{
  "num_hidden_layers": 16,
  "hidden_size": 128,
  "num_attention_heads": 4,
  "num_key_value_heads": 4,
  "head_dim": 32,
  "intermediate_size": 512,
  "vocab_size": 32000,
  "hidden_act": "squared_relu",
  "norm": "rmsnorm",
  "norm_place": "pre",
  "norm_eps": 1e-05,
  "positions": "rope",
  "rope_theta": 1020.0,
  "rope_fraction": 0.5,
  "qk_norm": true,
  "attn_scale": 0.177,
  "bias": "none",
  "tie_word_embeddings": "early",
  "parallel_block": false,
  "extras": ["some layers without attention", "local attention windows", "paired heads", "gated attention", "exclusive self-attention", "value embeddings", "hashed n-gram embeddings", "an embedding shortcut", "learned residual scales", "skips across layers", "norms scaled by depth", "capped logits"],
  "init": "uniform",
  "init_std_qkv": 0.0324,
  "init_std_o": 0.0,
  "init_std_up": 0.0324,
  "init_std_down": 0.0,
  "optimizer": "muon_variant",
  "learning_rate": 0.00943,
  "lr_mult_down": 2.0,
  "beta1": 0.95,
  "lr_head": 0.0198,
  "warmup_steps": 0,
  "schedule": "wsd",
  "decay_fraction": 0.613,
  "decay_shape": "linear",
  "final_lr_fraction": 0.0,
  "batch_tokens": 32768,
  "max_seq_len": 512,
  "doc_mask": true,
  "train_tokens": 198900000,
  "max_steps": 6070,
  "dataset": "wikipedia_en"
}
Each number is 500 + 50 x the weight over its row's rms, rounded and kept within 0 to 999. Layers, rows and columns count from 0. Numbers have three digits each. The size before them is the row's rms in percent of the matrix's.

# o: layer 3 attention output (transposed), 128x128, rms 0.234, rows 20-31, columns 0-127
# v: layer 3 attention value, 128x128, rms 0.274, rows 21-31, columns 0-127
# q: layer 3 attention query, 128x128, rms 0.261, rows 32-44, columns 0-127
# k: layer 3 attention key, 128x128, rms 0.22, rows 32-44, columns 0-127
o20 123:491471424434371519543483528437546475452541554462525450495606520485513543414608527444497471488552492621509407508508481512527658599447452464525519528507485499438554526517433460468587490545481506483542565423499537497445480443490466466456415487576518630506481499585497530482522539471470473611536537513484463565512497543495535537469526425486413449444572455453519534495408532491487482511536
v21 101:433512475473538478530519423465461550478467496447556491529578463553464538465535452501511456503567530528475513478539450579571528548507518394555549431403469370443441475472409514481523483487483460466464458513437554503490512479440477474475482513509610509524464508532617559457578538478460462535472561530501497453566401609558431499476434590570477595484557455525458640465481425507541496538429
o21 096:463460472395572498528462502535516530542424486383577464486490554422561583558335522511465442517543488573458450440449504566553544481432558426479414545520468512491512446512483507455400461543535472540517451530550569542552471516472482507457488559501458500516529525535437513520532530524435602453459468481518512444478546427503522493525531468561544479592383573509479535433440479430567529443595
v22 101:483460440551383502524579455569516584464536420521540427457529499613469491515515526397410506543577532462477405483456528522427490543487395443476474508404497447562466452504565538519539495522475569471523519501440504522517451452414541565444484432540444527579455504408559480432533567500502530564523408581460488574501493549528508454512563477457545513557590508578509492406501484536549438517484
o22 118:538470489436556516431467498494510584350517494499447501540539501546500556490434498429558548560431588442401504450513466477402569447454547489464506477579439521475492547483550499495511478458518375521433542469440534389560500527427431465516452546400590484530471484466539513485438576521442486554527467566444573588551451504489511521546482566550470400521516523545519479479515547497586437571501
v23 114:513531508435444456491495487457505446529551523411456504491517546615493496446424537460451483545502417473519532562537609519494568514410490498507531460492447508449519589475427530576591418490581508425440578504475483465516468523458453444432516432467540501401479575497601542480493413435481520518572465536506476530536487403522521419416431415480556488456528459502583515528494582551449504581587
o23 109:494441460471540515525438530498555571485505511549461412441559420426492555498487501542561466435510614497525479419521526457505584477528460561405470593540571528456552418480558495460405501432520530500433451453521475564462501399486572504486455470540481555457452540420528511430501481503451433560482461519477525509464576457476497474392501513477637595479524408520556521538533467451502592430439
v24 114:513472534524474497535527441515412455496514413438580539476510458599484467428507530488470502560413502509510576487444546478513436479467521466482392526511460494591536559376436454533543501563414451471398467425491557565515485479457496456591546430559466592515546464514560465435464595522542451519560549371477516462512493533425521423555525435464564560593521510429482495456473471464561486494506
o24 087:535390496507475462461537531496456498503448524523554527557461540564567554506625531489536519502583444496426398517484411485514449506477507511569476429435542522488454458505475456508405499557500480427573505530500514492516465590575537535540468481514493480512502590555455530601461414390438513475420500577547598471500510536569431445557557463523372439450505514550503473595502498549570436443515
v25 114:517446547519471448490525571478522531545466506496489541447521554544478485454478501444683451502498548535447464513382485516484439525479438593428482488549532597522607525494498492565500497501471449539470452521538486526523512434432512514535611472605587549547491485506554502461502516539454551436514536448503453529387348507492528543560509553397494475498473439483548496524452466496480610483397
o25 085:422548464440595437525438583497506426581436557442484471548441452592536515573539497528445505515446538496531526528628553442499599551540515487621518529440560455434480518554499514565473474509478434508484427447483527473469527524513496510531393524479509459519450493481597562569505495469602484489482467592594504426519538394565464535492514547449440538478417473547530575520552522477527435526500
v26 119:524643521455502445489458487522579493525531462476449550510488477406537523545577415573492486445523569483531621447510538472420461553478497499445472458425516409500531442501435503471526578582518498471568433535512512422490547450580520583523483560426533440491520493517532513490549518516544525427575508519521435486510410568502540438507531596468388551531498533464413551463488442573383482479446
o26 091:428477526568527518511423620546542518505478554546546522514378486491454519502442463440597519573520495438449428494447494607519535481471484497527487525495422468586549494421499590447387589488405456551514555478540460520638535513543626550520476535454490522531555529416438500562489515493476485482520532459460465576506564544522447451506538428489586534562516526524530462478510440429512448535523
v27 107:501482513496497490482562486505500477538540482506531450545503492541450468528497506462563524483520580535513502440557521513507538475536497557507595462485516516551546475461415498469578492529474661475484443484575469607533505422499426648449512573441451616488586494464448512480442515472542563455405526527507470493433488519494545525628418362409516498554480490416520478528513467495459537603428
o27 107:406520466431539461485550506403458499521503522552543518498524519446463551481429513562450426510473583482488499499411546483486527460442471448346406520591558483499500447441581561555373541463543406537487494498490436446561538462512518537516494504512490460516474394503521574602600541567399505450561444484497533540469515437573494479536468528526592531412444547517536516424538487499484470520508
v28 105:502493516534514476559494539497395481493544494522530460485433450527451455554489412451466517430529546554393461479505465503499503485544500593443649620500530480471452534482558583512454517402373546541450485542490471542464504428506475559474519532427484422520457555428591601450529551532514494583499482557461570529559401444501410456419489511492458477568495486459502512429493417470481486510434
o28 113:424485588434630491520530440454503533518520561535633447493423498571535563456440543474504477539405514508526499523460583516494515521381505543553450510471513506473541591463492456457363395519516442517459510416434496449566496562431498487520495501498484369527472559495512538501387544556518476496465490533451548427464513489521524544486588469538544474427501453498591433510507465494568529527541
v29 108:445422459508480444529455469510504494544469484556595514478550413578418486422454431457526448498481489545500436509539503623560622509544416501394539465508529436484611524584503516476592469416477524486482567505510481456536434506556505510419544529440463455525450572507518479429505546428492547542449372456524549475481518557493529534502439505450511459589530570491464500389526464453578501460478
o29 109:623515418466604574516454414619532493398479554527464582505503536555533485498541475469498570335505398526544572465542480503543482496549591514493543492565442432535517548536497537467562457504561437543500496519488500533527501582515480453549439492539510507478478529521475526470567482611518507593533558520432463466483478541549547481487602550543512479488517384531471491539543417537540453449535
v30 099:477381416512464518498523486423483433524460535556551515505461468442524435449606527361443494475499474527545521529470557439476477524430470546445462490406541531491547410564535515554519556482469523492456360468592403395514508399492543520522480432544516529569454484477475410479423421430471533517538530453565533534530471472478430571518493516487521509433461451572547473549526472565478503577496
o30 110:456618507489480469616464463565620574477491530552414461522564485466472487458502526515487542516521455592563364529492518528512473528564486398509470444557491547525567496433531575516482505481474414533524544484504426556600542594607546526468493502527479446491579468467425540452499440492438430469516502498401407520467443466522536419397442432503513514563511490474534500504508482529461545561498
v31 114:492559509521605441395455508573480498592435458479600503541506524584504469528447390520513451528405479559518594511553513462492521480511532513396508518482405547506476561440438522487482569486560466531459484491623484431528504527473473498538487566468450479493420557524497415551589575516603537590557415445518445424571507547513522500468561524495503483505557508561485493487545494451443407518558
o31 106:439587471485479510581558537536473529519516481449466489482444522382480494474682421527592481484520382504539461527430518586556474571497523475565507515424485446435518516567474573540469459505469522516608474517474604556469531464594557481492503478526513387550499490495458534543490534487620489462496590504486536491533484552482552576540581473487446468487540516441527573478432471570464543507531
q32 098:586496440499585538475508541394464458504516623472546516567432525560465445520521406514579469502589439468482520530498457602519520464511554412511587408506475474531432495580541447531466460437507627474610439555522495488566416462444460493599484501498529527537577548440507437501467428487449564478558494545531533474481472426560511538519463415494471455494440488515559533537524517530566464453459
k32 067:617577462513457503525499501554565331410495501482523497575459570427508449511504473496485479543471423485470545459596550492452469519467500452436475548481549434421452505457476542565478490477462451570536534535556475446490480509437442508567587434416448580508462427499502468542487554424578490585513572493520549466497604458533446434468468560496526485561599524469559527598525497526492455532557
q33 067:515452577499516359552513547586486539477523451575518489480406584570546599519499454502461465487471567468520455511510495496485502613541412465547470508441596500495590480446465483442524525591545533409419506421481498534507460497527483475432517490511535465502534540427554506505514624411489542479461497534395478480470453582477456496609466599550502457469454521526467494455465452488388561508483
k33 100:519529484524524575461431419330514509550574570575449509493458561618504588449545544407511479525486471523468490432499513505507488512530545508464585441412598494493547472546538484528575488431445494420438417461538410479448525507564436412484467449483459466512451544500536469406535527524465422577563504519509431499499434393474459556417526530486475534439462515514481524514536487442516490541451
q34 076:589496532474596509546505491583436487404412549475476561546434479481552461479475543503522532500512470541444409459572470466640561506434493551454523400533497497489517523533620441480508467589488510523472453494543509501490536485571466421440572446567463379490486479484494505490509557473501540497450511520481547517514565519486468530528473457468437381452479512514370452621524439462532519422419
k34 081:542497492581568503533486508518466472446559473438429585538556496480470459542523502435551456584494499447406532485433548474484595560458540345500497490530514485471557559460464518536522525542554404471532533430477457424451533578519581387524462550525468584529491406498524539469528469501523570518459517529499495433547478476463582472515439490515504542381426427481468554484557539522378489548405
q35 068:431448425469448484465564495554546565354523448510516400461481464445550565452512542514482491472487588455470486441552594444546529533550493482560414554522548535531546481418473460430464539575560459543352451496468514445534459466560588513441465433568472491542459537543510462489462609471488383483494439468519496457431519484499510467477521538536548502426576458537512547430521491549549526438464
k35 109:483506490409497536484499534694497408516424553498481592433593572569531474489440530488497453532500507515479473485537523509470532422449543516454445548479418481477538542544582422515465484565485584511433481448454456581425436467525494542493547425542544461568475462505642481526456456457515551459425483533512493438467454593412493465552494520449564562508494520469422445513522525571496509468451
q36 098:573614472478502594559405648574493480501482464429499620462516500434575524561390464450538561511477463550537458507517496526460510469460571503493555494446461570395514509591471511461509456545487395472520553535393491502518484546559511482471482541563487475452493515520518560502522424433546515450502572472541503528431440610533545452539518577515466469533410503464425479522480532570472544476526
k36 103:448510489480499409599487513588540533497444410515528562573479531499448489508514534499451470500448570548524453609460381511510504464476512528470580467506516574483540448484497480514453489527606497461517522510484482598559492492551559471448530554503465419504561547378564529469557532442530490433433523449402553546495555572490449414564480517523593471417489477549450515665453499489457492517442
q37 069:534387475495582411431468508479432504542560499513476466492503510568461508484550446474512545556463570446393471545491570445526494500444507472627429462391565427525544550473492468504456519443532546476493461454430471423578542504389577460437523493554559502508488471489426473521551514458478549469488393573532519510550475587470586590533515524488519567477526472567496585569507430582482431525502
k37 096:512479547500428485421485440582540459541512490503533520465490518495484498485435429484511549510478504491503542483427495519455486475563545537476513496495508640464467431397485465511538580536497550521597432458456524575437550425398546469443562569556551489479471481425541475554526557332478565427482512555456510536487419480519459473582447482475510565439543475519371574566490450528477541455597
q38 076:509495470504404540524491508452448549424460491470533520538494431449440492552524470494453458464571415569540549452548556411531515450482520496459536508574481586495466452572519462455548446569485591549528541391500536511452514491674486506445448516482546568517568498475464506543494554476436431480386576510491487360569507464481557499461522419473467565506533504443457517473530579432600516509460
k38 089:505517581497518516515474505418500544426495434527537570512365442467411532487512438512520512505483459388503443534494478510542494490454495552467572485527554524479530466634502526466436444449546459542404491403532616447483511426462525535503537451505609410520571566487474528536569541509500496435438469464571475540547543556494425506451428506460452579592434499534462565510500582404490521508458
q39 088:591615467522448379632490609633524513467547409564556531562444424519535431454510522546462555462543412588485486489392519582505509566571418493535484536521469452470495482557562575490547442484476450448498525541462496627497527526535453550433508536577497505559499495446507501417538513525480559517458590519455478504480480456483510480538480515546520485526529537522506535522469459454553513516436
k39 099:516491414421497446492440537601451438522519482487461649477562435583554484517445442491468555515570499573519538458505470446428562498512487570510524470432478477485515462474469458561426525480522570516466517609453444512499386408529614496393407506526470510508537452492473472542607500554490498465467489557443530463569494542426583431585461466518532422506491515534470521452434465516470537555523
q40 078:492555500536518624506576454458498448516553486559400464407475517505588509508352542490616510547502504467497534522471584506475461500452453528452452466526610470486497531490529578496433513537467443464512542458565447547505484529484424486471397526466490510499425599543414517512465542571471525486540409522417466455459542468529571480545580512517384550479476554511485470496397541461515479418436
k40 098:517544462489481529422588458461487521549508403567546442505393450414466516516546482427524445537463484577501534558562480559489592519502542440500434542457531464564473450448465519483541444469482476474440506531652459446478497543500441511540413512579497533460482493433472451535486549506534530539529498373498509470471523445500561542430481575618501582516510454500571551511589503517644455553515
q41 089:503388475530475566508571491508508556455489516469477563464500435467518491515496564501574482589505564471488439474471589511560547521507490579422456504532470522390491585609494489540513537502505416543608645543525462530456496560484479532515521483483473519552485586533486539476509506549470603489577492496552566631437540559568491413467508534480426365432514529468504584519444496543470511489534
k41 122:494420491528533541500538606532485429451524532440451444465534519531483463542473570452543407430527437515477526388443514526509532550445357569500423473504530450441522515590487493482475470464425483545524514583529508500456472545469467451399582453547532441502518496457545515547413516527565617565529548473537546610522583459494546487440502551488532427468532473506417525542437433580468479573470
q42 093:530635557424458462574476463484531433537564424480450450516475497507460455554555503487466394396553471518469528475501501450562449492512565449514454564488462479526439477535469442533511381569506600443492484406568453474502493495511511448513499551537484527518515528404428445450517544472506577400546521516411505443428529577546468508527675505509503492486488520457529439494516545520416514446432
k42 116:499512469431459568581518516536481577565412497499409468508465506592465516452432436547537477460522439463547524504502455499457552524452492517506507566490486479532523505568547465537520522456476520506557480433467492564710539479584484539418511513481491589521465496471481481497558600453569500410540566534400496545416517425475537536460445471489507482609510508466496465386442481539440508513612
q43 104:425507453601512509507533443460541469529501524595495475419520395553477410488484513564496476532437421526494514427498594551465412537504455553508477478538519480490494451588494576474442441586589585542505510577604563535504563481517502486482522464526528567617496475508545489516500467579537616479484480499429394495535546543526560575414534612504480480487440460540503439506481574560494516537539
k43 119:456534490424473483522571414486450586489470492455510442529471446468476471513457501472477478533533506522416480469488578649431502502539582530512490464582567488561561575475564524453410458421483531503548448498500481443420524442484547429464535486468532600518481400558565604411432522553493458434469474480529507492522539613516616551467521505461504523511530528562517517505507608462556459508603
q44 116:495530551482585498416472550524517523437470595564554514549554468545469492541577494534594494619462503523499528474528514364493569449534521467516491393500489561575430514510519488495440564523489432492412490504551535497479492513531464514499422484513552526474519432550582583597530537552467459518456609588513545489468470498491451442468445518511534505501514465441554572496549407511416529365603
k44 122:491514514420534433527440524512529522531424552501471493513467537407457622526483515448476497586550413515475535510487471432500451502517394459597572426542547439559524473528485467538512524434495486401391465587517436418566499540477543584516494613576503451508485523439523517539545484472480583444521532573474502592508581590623443546484518561448481590488479542503526455499463488454521524472511